Weights of a small transformer language model.
Size: 12 layers, width 768, 9 heads of 128 (3 for keys and values), vocabulary 8192, 126M parameters.
Architecture: RMSNorm before each block, rotary positions, no biases in attention or MLP, untied embeddings, normalized queries and keys.
Training: a variant of Adam for these matrices, 1016M tokens, 7752 steps.
Each number is 500 + 50 x the weight over the matrix's rms, rounded and kept within 0 to 999. Layers, rows and columns count from 0. Numbers have three digits each.

# layer 6 MLP down (transposed), 3072x768, rms 0.0263, rows 2942-2978, columns 256-383
531490498551505525541385509531470606431496457509537546528484564514446552546444451563538454351529547533437476481586569571528493565468504462529471551438522546573435548576478538498550502535494523567482527580398497489501510470512504474582497526571516477515457457440451490458535534550512503509496468482423496412389533550440552501556464473461480466640503498448549482537452547604511543467440
538467394474521472502662544541476547512416469533494530531529459461546470586434518402561543580442509441573453450464512437609346497476545516439486491441517520506533468482408413507487513479591609474414555466564391520514497657481431680417569523541430483453505456498561414363487465538475537518443399476420521542444503552575516386549454536543412411498490510544521522474463513529437504528494
520539476541529470529528557459545497526487482538486522541504467474507523489460509521456464416521520442493485466488539455539562548595637554482546497531489566482514628436431431539472484446508485545580505513471474506480537425516570557550524451415493535504581474489487527551416507431470516513498472433481555520438496465493483584521516518424563576559486473511427568377470539562526481502444
467488513448498504469558525434587522490498426515531545488479463501511415580535491463445480479532413509583537461471526536480483549507559461542537465523410583433529593504418475498555477576481524486407497483585548506482594457624500428575504380525637500491442535538511510555554415515512488552440511570403431505499471417482472536559541431521540542453411607519525533512432506520441474495512
508489482533506487517464533539580530463499527493413537535566554507548455479519512456406436487410561503546444593516513444527431553514502472423514459527514416519521560543512452457518541501591571546448496496493493459563479476431508552422467523540580426538516396499465496472527459522465548444523584452532504486507451540528407439536554460450526399552505513502559529528516512521469455544635
496479518517482548497484478444438590588544485461551470543564591507549504486568508541455520406471565548437673518554376489493536542538463474590572538492458559545528522430506448486472500483549463528571493537580502395503488546554502453462506600432536531541588505515536573542467520443457521511548439489587444528481474424579507419436445492426548642536515489475568592383508462479491537506375
611448512391510480416539545506465479564537435536527542469442510509442496472419586571498517682526471443406500573453484453455534597515536518501491493521552514430436428469521465483566429490498489493479468540545435563502558528514594476528514486499501368448469524473452500536497460517515544493458518476552523500519482459574546488567388482545534462496408549463521392595493529488507437439401
441514566547495434470454520500576439587535424487496468643548542544482506599518501494535511504585449561484552420577498519509473503537481467488501524482533526467455473411548536496555320487486545590548528502476516501441428523496441500468428462441518508510407530461472448546515560583635507477526458507477476532387447506459530495491424530499575503454519508572485503614422577484520581565534
491554491506457540436454449462499524574579540403575491452540522465549592551579508498484479519526400526523496545502483397467555522537454617483547493531506483519481555515481614463525513448463523485533481483563427486563519464475485550466465514515470371593431509400462569472494517539548547475598510457560431364415471522496520467558427464593483500462540539492496515401592414461458493503541
444519468483508558496594448538488468431505437444632498429571411437487484526532473570440489533520489465569512479466485530413456469423493568509496524542578430556520466532585498444546512485576458559482530476454543470491514546554488445568451500525500443511532475595450438609537486436495534637548520471541526515457562527463518579566508421456499505450440534419540502456535442458514438527470
458628439540403417510460473419552531479504496458485478605529485512557475493500520434422482560392496423529531522537491531533460533521426496564522524440454472488431501448460571576558553453490471524536593644508498457471455456378617561640528539554574578545486499481509571470554508487467550487464507413492480450395491539458487484454563525521556392490528470550490576570498562573443528506358
567466511457479521540600553440567455586554500463549533513504474460496557450429521509531459576546516493510540413489476504513466488608517519565383501491539580479481426502434500568451506481480565520582531473430486540471499471443659488574452409433433532464434510585524404499580500512564470523455439452514501479531463541460516476501479552594448512481500597540470532444470519403459477452464
437513557405592501427468627549496447409417500560552586518437558419480499550527449524556475456540498487501577509512562641491592607597461526434486530536505487580460527522472413531520544414490475560512554427519530448517529502502507471450571478482588506508527523485537478495518574456477445472514478567374548479534493476490518524472510482503537488567584456501572591531538621461493614555553
513541449500445395473508482527511525496452453592543572570458502416401406638575560549550504562575551488595543494464536500510484516511485464440449486553466480492417485494543477513465559522447526454479508513466551505581441555481427446502558570498446532475506551509428541462553527456443485446461436434441439429594395480549432517552487511431423554521451436473552514496519554512507515462526
464414490505390560484580533610556482482463457450516544472447483549556430494530465625488540421539463412543490559471486554502464524475536556482451701514494494486415512490490531560563478523459517579411487490484543451482496449526494456536471426487499561494501527524503382544561496496446599507455509568446545441516481458534520476606479473511493530492466494487504519512526445561472494716408
575518479465440537515517562524422552472428510402476549541631482516560523435522545438515499475453548485520531536421480514537588584481473468462497477503564564486521418561531551500500458504417554535493522549470596443519484501509487507471431525474462558527465569508530511538470468478540535432464516564428524517494473544462477391433517579411562564401447560580470419483522494584502597486661
520537491515524513511504559549520539478472504480444499412476461498486452499560514463514453445543565500498565490506509496487582527457491528545432542437455465641521475438493498500518482383518526446464546471546544472513503469551437471574406413500393427420528477593490488491504458569444589444525499438546528466533558438521556441457534403472555426535514397469535557501518472573482478567409
459626579511493561401570325476464633519506516538491508585506486497531547545565507500503519484510483459504547465612415535431455482483521497504552527585593618573569500486439599439527473541555529549473470452510536423592504552428399446377486459474505520531423559553520601497471473407498421494522492525549395579485445482588544517602496563451395508595516544434467482488542511447495522355551
547449531462484594472519505524494514434519438504455499538514470428444475528375548554551502447481389483485517511495498565523484602489401559538479391519573549460444587512483576548461507505525434490451507545409427455493519499529617436398483476547525449501494461524500547509570443429468473463487467469572431443448497496562546486474436476457508537539353474565416398492492501443449483505563
461464431562525499477528495412541553423512525534538503440531457444515509396460476589519503422505489463640413425458554488521495453507450430429514522505534517459491490499580495504572510537475460405562515514418469464580533520540459482497491408499425585505468467480557512464473582431504543500583513572535414588542340486437493401568454534519401581555559517459485448491485451448595507510426
473565514522603533467485496465544466535419467506407632495485485457461426514566565418527514469446535403493566588466450436541463503520488474504634484516539548471544505521588451472553524464424494457510455462544587509570564444523427435336457520512448493462557411478446440504452462496532495476476483437476637508418479542562488545423526517432554580531416452497499499514456514468493467527470
427443504563477513567505410480588476461480497523522532568479499466489383554578531538489540450477474470568472519580504500415412516446538500469409510508488490431509483566559514503473559458484436511407589484460498504436492523393541453485535427563624497497385509510513544513619597517471525554528517492616366463485485538524547528465383483556584506524560519536552442509526468500507477457593
484422567513448410555458441599532461512454413511338418469539602489506438442543421355543413403565470505526489496561594541409546504421516550598434369519440501508483418391520473548471575475608573581554590473507554470468495469543507445462367488442437481518493471426516558532475473540477449530451526480506508481530454537530523530475468413517497593494511561577551540493459421509489539482439
538543440551505557576490529532487415485474567465441496484442430480546528482514475416534456616538570508489468553411511498563565466455556563551481499459461557498526486523461434497459470484579460597480485484486516527491546532531461511536464493534570610522539459543536463519333434501540535548556444450513547394442444486553532471483596537599484524492522590470481652473483482535523461442473
503551540570524495483527576545476527447533472547476487488488481494423496472497549530492486485534573493504553381502521536455532474572513527499392504523520467535494491497558544489520522417474482604571437479609490441505552490495531365414550449516534417449557549485460431424469579510553511497540449572484492530517548557510509508457535420525421531539554434448416507398580480419575512482435
459463530543518492522375498458478504472571453561493510484482379536523593505540516488476494482457483507482501541509477504435529545578414547547440495459604474482495471499433479460400513573515457533511540552518494481496549560485531541553429422486545467462457516559415439446541556466525487471519582493496500470471548486491441477499550520564423428543496531502551529449625528498566575487578
532431512508551496587510510508546493431452478459502633451523591551484491484528495459458531514572531466539517470510588469514494528550448419467531523410455519469523447552491484555471452451551533485489481579545597475484413471464505473557564419396535463434534563518490537474459489465398423557515521543477496529537523486556550557473520457473478535502479541554515491497481496534494491453616
557451484488504509506495549562447490533557467459512459531473492498525523451483485573498535499470467602455656494363429443551554453539540518446542578457527403483468568529442493478412448449516488450467598495517539513511528485452492460451458551514460637543475579497530465568384550498508560564524452490552492402483502515440504485427582491542518566450489675473486405400425515535459484449579
516519532519447498476458465448528497424470558559495494553467478517525447565489390531488516490440593580429517520432576524488558465466547470494426522397534507429442503436538437493542453444511482533508559465531491412619508492451520391534525466520627540433552578548572486521503605515523564528531482536519507423598484515521494449457468442403509472471502594473469432493481514488499522493469
537507366493526546503544487530534517516488532474535490488446513489487466525484494461430515496432604487577507457421510416517397489517482572478521651445466528458559571574484560454524477524514473567480488524508522466502456504511468506426638448448485478511478336487522461471558529551450528451367516510511525503306457481468518539502452546472514518536452561544481560469512511455459517482231
518440517391490536548357483531429530572504532518536516436496549636508448483529499542488598551474515555527530492567442534514582491456506542574468573547592510458505624529606471564470559514588509552573482458436403456458395526483466493515530355531532422515438509541538562419601478488565466494530478473539458470475577490398394485473561484534395506605470432418524514445583532565604484556479
533531449575507436594559534489491446544512442539533537452562560462496495511436564440457484505435574457626466488525542555420465527504506408486511532558570510478455467393459457435460581424535514509457490533507506458484560457576513548474530484497466491514495536540530494520465479448523498494384391508470500500435405576510525521496487513524455495501516579438513421507530570474506467441537
530544488555492523476493408539495500525549449473477500506574506455495535415490429536483478518560495609507517517588488539437509523538477467541506528516586471489475523596460531570606498530516484577494498420457625512420592449524559495668463500413497559546443479557503558559521507392509417509459498385628530505565570533546405634581508397486517420494521461443504473417443532504535554447484
410384473509521547486480482493474490401416472562499413416435502449553495439503517614514498451542538486539515465507471508453535484438496433543503516564480619548472502451338468450442428450455508469491567470541502538581507513517517369444598505579546403497494497505518386552517539520474543506512492543503488491394432517446596514383591524609495493523506543439494507453448511445460501560485
447461475535384468456549511496584350546505501480487456435405521462499483486464438573541499436502509500541542535558456479539523551509527541402580459473533555489432499441490449603459495470571483594458516559476531541464515600425546423460541551550516523538423487589472517524447512449567614622487459526462432568483492487531534442468578482518470548487484459492448461518526476494551456525525
530449439490439458462564531444446491548495584413525570531473455616490556363559551597419455487562498515447508476490509481489615560585561486494484533471442518541473499475446533588563398500465463469556517565498509582529534472478409544527459501386474507521515508491505472580576323540476604515601548428477528536612506550576437531550464507504543530469473511427512476566468413455549507507422
516561476514547435469519581586563585408489482474602467521505506535474519413516547525465495513455492523558544514522503458422538402545479540576521580520459466465533481427499509441473467503535553483493419484474460526514526491476511562454500491553538471487524535483459532480482468477514464489562513516549527460479527617511487492534408573514482605508533623441524541430528495433511515468449
# layer 6 MLP gate, 3072x768, rms 0.0417, rows 2943-2978, columns 256-383
563525442486550395537431524552435476425517514499566392445494562500553500487427439510531583603545455367528446544527527526427459533551475532520554485429548445539578466422466427527553551468516423416463495521445445608501480507508642349546504466569627524526422518486479530512410416633577481599428365540481562591603541511560354502476516500595436373514597491565477479559504499508444483503531
505466579463558529542490493500502551497511448537492502527467456486485455543502484487532447491581476540487573551488571445531499481455562482550515485499461490502519529426526519481514475438447529565503525486539528494479458502551528578421454510394503526564444513558387454483457500530481556435502578539566505438449539538521574450467557483534462580453423442436550483483544384556574492557562
449515612412536481548426440431430593535585601524533499545496533483458501442517637525511482513494528498509495557525572496551561538439425498496621505432560532405513564528492498510481516469521531552500437591508525457481422535457593409477503483529501393582399536567462544488481545570499449516497454534450428417568486491496513499528443492547542467454538462495474458522489438506419522497510
456502589500494500511560462511539404518511453503513475603455466520499490464486463507478466568428522459524549583463557540517564460465527528486497527535480494399472542513560541522416498413521509536465427503467516463487485507519570452424504498462418466413502581566535420501514540536525536523502552488538426506510448551475411435535435529480520532505497430470455506451484425532446477534540
460540475486542435483510439492468508509504535459563386502538596380467425476486449430478486458460537468526468554487559475444478503467464475443481498480491475544491491413502530498543511538472448464520499457558513417473522522485539499509492465497553493465455459507504534489547483494509441570573506490536571476520533532433476406461480489499583499496411425452488540532497484437603482494536
475489481525560490575440518404471563479439540604489376565503580520540518459447508478520477433491475528532469501533563483449510550451626465608534572496478609459428396458589550520485432546492496540416534509487484500488474411382459460481480495584562587495498469529535547458543510467555538420461524538569402551561514466407388316460617579452475541492482510522433582559561515492515587439536
492574514435507551544486401469555404503514535520447451455496508419534488491489527442517510481486548542530439504567572443483488518533503538509463496474589430506494442473478482556504477431497467455505424514557477474431455530431501448507546534535481534483516459410430546500489444526596595469510482618527531570470519477492580450535495520423530463472568575440451480558632485475436536523497
557531455545468470516499493497437549504489454433543596498503516433435505403411425532391437537516456517554471524500484482420493544557471457503504510582529489445469458456555382563545506566523406506482496488575377396469464564454520506507466584609509465513557523486478374555461441506518485503532494573421507432536521611536566532508526578493443497507440552526421515618486498516492509589497
490473492524557529519464550534499515439485507540420425523498612491570484483467588575521445569409394462394495566527579564541506549463469524481528495421492546552427466407536522560498395604525482540522499554442494398496456494469518532455565509496505460563429528494470568528541376478556546393429436500625425529486485458561566402426539467517541490511501425582473549526477540506575500528609
547579558542515418482561411541521490465432467469569527509462512533424484559495516532407460485454401502455565567419561476514521496503439545595526443473553459410514452601549525500522418603562524475464434554510478403437544466442558469500527562529516476484414490532472542457500535523533503429414487550500479411520578513478456426547588526551469491509481498539443507530578524536513565476597
499470524476574499494521413599519569502510494500575522468516493414461561465589449501439465608450433509522422520471484528494405670497478529542501537535504412471428456505463451485440439471512493487494537472545504401477581541519508466546446498557442489490496494575488541411507415577520537524587470586515521463468468391481488533543468450528492522496544534455455529516485383608469427550485
498586508423446622533441544513392503509421517484492456512429496426479428586655367476429515514593565517504504503399591491500484508568626475544483509499536551447512447481471543422576486481490469528397485486453527337381474450428522495451506551556569476489563464466519543473435462554503535499570405469509527361498493475575495405479488499622575503519496472484420521490504540549474488483543
486572553439552431516438477496369498426570581562498508519449413427478384500510466582501482473526481525505529549436545558595531427514606600343416469528475524579467458397483527564515470542438552514582546565521455490516508440435454441442493456472485510456528496445505408475562439513496503565501461530513536503542573565471406458545526526585454571530427429487430511513531517524514455492509
524524499451476480549506534547496451529503533520523592542553462488446489506547528524526500470602563434530450533583593545451529473457527477577641555498420560460514553517462552546518569575512444593527552468526502445428513547468544497478554391488542495541462498538557564551511498515495521445545519596566452448517567454530503530463550491570446527477556470530446574506469528470588526535505
491559433586490437442516415441549527635540470492591396449408499428480460442544529516471453520504504459543551537529510648483514448500564496516565482555478437490447437436497488519400453533479453470372536438471468549472438537517590528483384526513554575435483460610515605516555565574557497518542409551537436453555508521542466541436568495501486409574462505515505484537488414489525587532504
421577463364521494345484533463519539506574504422518532456459455445442480526507507473541513610449468558529522520472553462515517559449601541553543409518518540491515553471452452524465519448558462481408462528562480478488529429445474510481456533511455395541469556470475473448469469597510491505504485496533462548503370484391504474591547476513617517519479501490475576491479482481563515392519
504498488462550446640512464538526464413437554528557520510446486540491465486510483480423613546474456521597476515441569554554441538532485485500525465475509473444490468512578496449506510473464568455473503563560435469425566352512580456509520552561569530500528514545471544402465448514550504601467587557421511510552466462425484481534536493544409444454486428524417608562479483471487472573500
472488466479466509567541446517508491467382472495506513470501396515537468442490501512513496535585455458495489543543523441484489487504527489520485485489509447416497508447490379524532642552528480427446534458512497429521484487473532578493482527595549579444435571486422503506535461506442519566499458419537513525589570482473500430453535522587492523479544515481469489563462544526534537599559
527484571471604425534581523538558431513480440574473435468460483477369459514438517543391444456518527598492489506518492491483506561480580500485484513514506412454547475478523471550562557526505527531462478480488473418454425590516531507517531448536549387446357581526467523476482486520606455454508467602478500520500469518521440476417538470548533498501496500461531512514492439518437494461519
535439507515548570554506469416511542567459618581505488551415500436532411568625443369449522415432463460451524550551498485544532519431571599543581512472481485512620590383565523536469454537525508485535451550447459556489464494419532575492449577528521533433449435539495519520536532567524449490478540494472511563557452475419442494462545554571493430484520336443527481526484469525446459477532
534517574449588528442487533460543441390454527464511442474502483613469508486489586386474503502503499533551461532520556482452497441443622391503518564569457526568527583578531519491513504578479445495430471483499540469496430476512462542445579459547507531462539484538584547527556501498510523526538475544561462519544527527478510447469503528502539614539495501527451412530417430481503516517511
520500547462523428436515435419488483428528458499526464485518411544488597505498522396500462613442499428401519553469488543513480513472522518441535463545460512542527440510549453501447557424473444547442519489448405570540543495397502475596378412417513509504418579547497543486548493511539461506515528495509447490521478514469487555448459544524450501494560418550486439483429426543482443478556
497500512434496500457493441484475567436509437532514482525507519508537490508496570529585500534494464466454453517585525559476445501385543514539549618492464509427496491516468484396417432611431504507391542452442497438512478513484506510536460486582539505567469492540506490489558520546478517504605413515507499500533511457466506512479484500513496508509491506522547534588456508494440552625448
529484547566417571536491488526478516494482489506423463485530534456477499458501495431551452565510499501551465507494531565466468612472498468564696500399469453508441460435475572515523516532572475490557555524468586501464482579494475462513448516611543595519489445543467478374505471519510518418507482568530531554513561509495512440517473490454466482457537567449506516529514459548487542544512
499517509400592501508576389569400538516538541547535452432499567517494531521574474501552499577547499470405546568492507479483527472463559457606513428587533430457454448430593429527554518501402425412411488463513503505479560485527532491439497573520491478408496452566481491535580442521472465516433467498476467463534621573500494482502435500488580489529520508527390435554515526483546523525579
491518584490559495535542529529545426403603583449451495564506452535499495551398464469490440551527416525543467536395510483408489457491502402446475476504555536458479518604478401514552560634551608585457521503432528411553420438547505535497445448485503466491434511461436610479514589505439493436479513477524452482514380558499421449587547516463475471527477465541490563480464461503511508448544
453444541501597509457383496485507498415601530490472562462488498516525460599537473504497498499505498551505523496479536394502484513446401546520493507446497539509519498530619477483556517393511490469537572503453509467435501529409555512492446471485559460484451535527398451443498481625585558529490474588545488488487512454445558474591567509487429457506449551490513486526611501507568460495545
458476404510522399475463519505506446512485509527432413494518447521520465533501494455417530475485429475499445537490492505553420537568492565579463489548443543529517490501421550525561454462488458422476604476408500506506518498505378440470511570556626521482456432581540576552534501444492496472486497424532542429528488597425442445474443552479470498457473455529425456536415430464456548518546
474513578524599492459583502609449482471504521524521485554465556550557519563521416524570514547533561424394554512503466547540527478501519528456541499456625486554521510468496565548586443495575450535499525450377474513491382541444529379524456426481512524440433549396352475517506528590575585438474351426526536444504511505438549499495569457542507470521529586597514497487420560443563508495516
578541459426609600489522514531558575386377511479587399525515516546572390561508487498474520518553555546531443511443500492438477542477616515515527388432566501517521465468499553463499596482523506451511459587464546563429462504473516381488493507523481599471479412513558428522425491640511547511486436477417483472506509432446506497530498502478499554495499519439478422548536535461543473421532
439533540499571494525483456654490454474433494551517468467576515442503433468499439496473440503471479418459483537527509551475425500531422502433477396436486574454544443477448450453503534506457453531562473503456506538461565524524561506434480531576564555504517517470471560484491441472470451389498453478553421602556478467549446450455477584488443427512556451393474562502402497536534522559565
493565493437522577460419569558462360463477488556452494507509527448465486439619504507458497500601515517579464532528401534459476610504592451566510521412547472505370439501511542542465495594532503507448574457404614476442496487536459545511494534489582511465437419596482492513541398462436518538490430478551538467484488466466513444494564542379500542554474513526455542569534443597544556502568
495454485479550506484533473520552497493534540477490452497515509500388630548426557485473549490633512546541480560488520449523609461488467426523525479517448597598533436469529483528551428475553472440638404556563428482496531425440573533510469519532504524469517607561469544468458472542499535498566562545539567467559508558469504465445522538529571554436436464488454516560422539514517506426553
447487453517471459495450496467528443538463525432535448533487507505407517533452502488471486498419522478498516545480572550651493528569485506549531488491579469455491458378458358598443460570428544430347528541461476398577466487490518453442425496477461560380531545559535642552508489523523509474489493522547540485496431474512536435443503576490474501502496451498457563472576517575455526582467
499453522485489481548496548558448473520430341580462539539538543457500450534492519389531458503545479518542484525482606517472549476423498540460534469587550494443507413486621468565406430539514562549543537537580533506490534480566445536426509527555451500474566486534452531508541413510487505485488464588508445561527505468477481422417539462508435434537491421482544507510528418533518459455523
426521578412609589529528460463515532538504454512557481490552502583495548522534537584472442504415504572531538523494545603425555555484557568599505574493550502475450555576460569490554482502449454541493480378539499507502461544463572455489449424510520419509476507525456540443428508601428533522480530485531568484494432449546485486490426481510412473447496475444479416507488428580474568503559
# layer 6 MLP up, 3072x768, rms 0.0389, rows 2943-2978, columns 256-383
545520421454547450526493566541472438528504456487468499554578410399522616507431496404376476518383501456494531538533562493538467510614525512491489418453433480561454521482420470395527379590484525475483517548530392489547587464435562461515509525589532560416501550405454445428469453522513485579600491509544545541502548517487470429542453522530513531554410534522471454464432565495546544492572
508410537496585516426599477501529522439462493479537552570474506489493550465507509578560508529449517542543456544486491554510537469533539457481431518530415567500423440497458500503535529552522482447364436518507424504486500519459480495497388490448443529484482518468469465497485530494501539537590476616519466492480513526515591488420506490456443519582554437506490523454474439462458442527534
536437497479550567521479464541462483441466501533503494487509523504483568546567564523602482513457433475561437501436502490397519506445545498560556544439529508460584475492568572396507478518417461476551517494481515530453430606579444546502557505519555505620504488507505493520570367521512572469454503482517489485530549404479439521423512446404564526509555574481525492548533546470485545401514
467540489517523554527468478507525580503494458574536482461504468487389496436564565566498555535484525531430529510498459510540443538518443540457500468503557578532513500472464502531480472489485465523606469549564526475535512504455482583487475498505518582581466457519449487572494488572454546579574504408591482514546538525495552543503527517485418387424544535421498513519556604484523544501558
519593407550492502450495552478526476463557448487527523447486486493431477482580550511558431563454490427528489514515492537516505542492480431586562591473478539551537517552531516531551531398515544491535462435544520478573413498467511460495515531457550530425592548485642579506534509514534519505528510446481539544545409462592491526517471539427433528467519461460516478555451511515497538395484
420456514456466464424479528499390468542514520501494548490408507481581593599542419545570553501513511438444437470439489501522519539504433582536480422516489601483493534509553520513421572459555524469427562485463529428426518491655562490527514520499551503526393465534465506417512510487452544468398408406566486523510496500491504420497445467526530518368454491536509489499596535443466551417523
472421463560505438545510497446501521512535486597513412558563484616464487474537459487507448542436555479476512463516466476482518496554493542497503590407498545469511517481555542489420467420448534457560537470482440530475433476562485420484542480608532562539421502530481480503561507575500498534516475591489450570460305415627441548499475488457463506496464576550473502470557505515468457483499
497441466491497540490394490344481469669565505572544590485429539507448538593507466551476564487519469544467554530519460483563507578418477556492582416444552479538509462466456438422504480622532454539453441442489474500489497338493502451526548427469492452550521454490538515511523508572601538413535465605536479498460401478476450448582464518528585509550497522521468538502457524350542356587504
545500431503415517611514523480456553506475466466553589475429471523491501448543464566449438438472455478549515496453510473448506505493487531414544507546447462462507461623464512464467364466526450578445540468573416384591552494453450513486578474515481499554530523579480483477580503439626577569532487517513474536487495538402462431416464519405418508502441471479512512434585453485474560446505
513494414542506562410489485400394420433574504441391525542512519491538458623573505561486481613505420507472579519526531447530457382502532417569529538472502548592533501527484455597509495467598359448555457589546550513488484502519452534541456453568389529478509515458533519528506513521446455541488520527534599480488529495513507459552573486512526621463472446547540572491470481575468526351489
548556503539486418458499523429452478543512491541443610623481437557349536430487518485493569451600597619390595512482536583578539489513491557421453516489433542488485358573467620567474521475473563520620534526491512477600535412513494462514538587539550428455427520499569439459490476514470537466493481543460494449524499572561539534529526558502442496497555501409413535518499573496514505555528
491520466503565522556402459503664476534580519498461521557511453533474514496415579476548513509480532519485509492376522488456600405553415463550509481577564510362507547576403512402470540560418501440542421450548550547492476479450526494501396537472504446512506499541568568587511494534530479499479498499496447491489457543485449452474488524489522495493611451443451369518546505583506522467482
453534540457501545446528457469526512508498453510503490527526476476468487531541583548533573555438604533560515496498458519482518530451476523542493514544592472555527530434478503508565558439416496562555443586490519489574446520467420426556455489406463625464473502530527442547563548518543493563537519531496523455449484421577596440511544527474520495518515414395460471452507506507528476423542
530487399473435468537496494528556476578544475488526616476465499549515563493529584588538424406459499545490487473572377664419514511484535582464392545486487588472434568620371403451481573514515527548557584485489424484495448547357530491530542515532483568547373461446467482481506513579448526485461556529540487449533460510499540571527510510522601452515427638508458476488550614568472542508454
457560465573459509474498467512525543488504389477446553519534394453513577428471527441507474524428522499555560542568438521479366575534432456457573456536519457505500526482556461503506521480479427482448542462622559457524404488495455471511414530465500497494556494565561501544548507511583536443480509461507567472509564514447515431577549525397501502531540534477544515547488505479529414514492
479475487450479478502524516511559544485484483552486521474441449459552494509488521423549422448512522561492499432538461487451575487524478480527493485405506462532498424448579518442484462533463575508555488408471451548477365436527540552483410502507420530450427448434468493490532446478457558436547545565528459458464416464464585489471501486460554501512559441437528455475564525573459515562532
490464560448446409520525440478452515470448434535482421520549470511562496478473445421586505499463543524534480495501444520389487453522541432513478524588533488422439497496514492506421417499514531516406527514412493543599581542453423414492530476433503469483530519563524469474535519518396494515497531606503562486471521620463456456444505485524438538499540547471499613492516453514440410464476
470544490502502560473526480514553533523558447550516479441457467446496506511538520542514506517462530488378430508570512523452509495483511450458476505429432569438448510534456562578543497484467453480393487523505504543490490593451535555483487527553553468561565424522480463560492552527544450489535469544516377445523480523543508453393551428530486466535488497505446538448528431461496550505491
508502524381525467585437633539476557529457408478537497543578524481524450548604532481564484469452488498486455502495440449510490530608423424524496526428526531520469432546576441488473438421453495546419517543549551445532562500457497561468479575441493504519508455510484475442494443520479491462466504452492395467458491481493519497458446501544465545583472467483555566508516564508530469492525
521548578572455526449517498543524551393516552459478601465431461457525539492511358556415449553551547523527461572529398494555440459511506477489587592605539536518593523432500508593500545512503506485434536511484564453495453575523474548536444519544481562485553485529482431505571488446551463463485538436524474390511570477464454581490563485510545501496495439519566497553479577468440519471579
562539599539438530444479472480336504495456465482507532496509462456499475538485542411477490505536512656489542494477557449508457438487478445463576491544496484489518479508578572385445496478501506492525516441564538450475533531465527430514545549471498453619523518529560620538516482565412549470451513509463571458473512517488535612410547501597524501473591519505488526477499546527508535576483
458430561521451482533455515459597563500406474484389566403553541516495505466496407513526414483567533575564423520551537559389495539454616541463493433501540514481554512564451458530530482463564627585490499448490495430509465445440521465473479430543525516567473523478456399519492496605521554523520487475532401498524466457617561417487491450510456507405614522465518433470477313522457542605500
459521485488529452471492504489492378446463447486498451462478496584469515427436544578537461440390488441572482457515539528489573555470554442516552571494442501614533457567560566489354490490519505457546517509459631484492608561498458430501501536550520492529492444451594510522611493443452456539522502462471547651477526452509515553452509529504452446493537372476535476547401368499480443523502
521450565498523490510482491474516429557501488458459459568549479544467466451480436431467544431501477435433511483499558534454465533515546492478571517398487563402553572438518512472507466499572542506561468525513517507471581533535477546471518523578516499537513560492538523493518515514509526469538587506485438520508530495512551538495513493461469554528504529505558512517456586433569527399449
452562475535470470438389479402476449455563494609478566453578394424482497533544386481434572518486560477468533515408456547501431517460432537517467433498542555505529509359464536452467507485478521565478404579457464503500499521578500531462465588515516489476469518589503600466505492485597494479531485521542567469556504474521459429505455494424451402498589516610526500474554587558463452486491
498469527575530575559465604578533490491484513496559520605380517433535429446474567489480468544442519520510478493524571449581490563492449421355586548561557503527557460609456389459526478494519558501454523585565539570478382414502506516492531512469497448446514489544485613515554535443511523439500477516431471539458538465541461545545505515452516540499495437464541560457449417517547426462512
479523487479570401530455486530413523473471565584500446443504497508451528438374548515459482458496502520541512536431514490482504405490551477461500505475616519459551461493437567553474426477475544507408572452619457452513546561462509499473526420514457409472493547514523470461502525522598549435439482497542503560534568492461405409519487512476504517443550520507488575483523504517427535551479
460472578463514551484555446536457477519551363539462553524506583473593499513438556510549501359469432577475493456492529519533427456533495540450513494545517513499531534538360523505470523459569529523540439500507378512488506553562536457484569521545617542531477516515486432550505513434515463431470431518461559547528443548541641491490521454404433503462526450506525510515448482522462614495482
410469523460455539411464502549446490466517544562581520516548499443491427493519512423509460589544477422521532438516512563477355478432571559500622499447512469559535477538476538421515583460455450477426606526529564463487448483523547452557438564501548503473509431509436501401530526533512451529405521459461505466465495426387567480565476484448508509452416584572490526465452531458523580547472
503508550470483456610507469504449490553522577472511523516464570469470474460436542427511461561521632514538480492438484502612514489387507501480471513554461496426592633472443573509543443566549456474428442512426480528498435425498499501542538538509453515486501515513471472537463488471408530511511535563488577431523435505474468521451484495525457558499444581571476436494537498489438515406455
509448515543497459559415551536482475503433414507475465490455412471553510482452477359510434431497470479569485502497488615527463468536520541456450457533474563550464440456495522537473528527515389532532519563504509519491528500420490495527503532496507517509514550468601516497479419549489477609491503454431552489480518542515528451540529496522387448494464487524428454483510575468548560504569
441529540476514545424509459490513522439463451519480393511516495590523477442492523565466467551522474502467481500486426453548481508554508513469536479410527449466473529529401469573448492532454452491459468476452501617444463413578568492516543493452516519408550491521466435510535546545507499533497448488583488560532510383416481507498497485458445505599500523565463465552542434519559498409522
482500463623501460481457546556584346408468439409484468438481499492547435440485573442485476585416452561559460494488492398496525491494443528503534578457516566577467544489524369450458456429462564479512538449504511546568531531507478430495510390407508443483524491540435562502555457536462442488510517483499620514511499486461586534629514544521452484521560529488480558493491570481482509497507
512532464428534425509559420514448498464478470571524468496470538489610560480467551510459488465578481309491505544598506486436483449488425448505494483552502533547548465507516491493511458518547569485476528582541471510543468480556470406509519441511544449498501560493501489553549431466468520562473528479475579647572517500502439538470533439518448426442460520467471446535561480597514466507455
464483562430441469444468575513502525597538618484435536593574504469493618412573491546543536516522513515543445458510577505482429464482493541434523520457479504517510543520577490508440423368529408421460546565473425457595549541572442524501529484462543429539524511538482477535498488498497482570535529486550517585439548510556530501538502529450473490544522469526493528475527532529576462587506
582502496623467528566477579452506448554522355470556525615494446557497397522447540524475527409529564566530532507488532444467507452475553565523490453498509526517476512505549487489528484569537560548522507468549457633428582518400479516476493470565495497499496419515425495466514551457539409494575552514578543463499522521367618528630509522378564525521457438505515508466530469457528489455481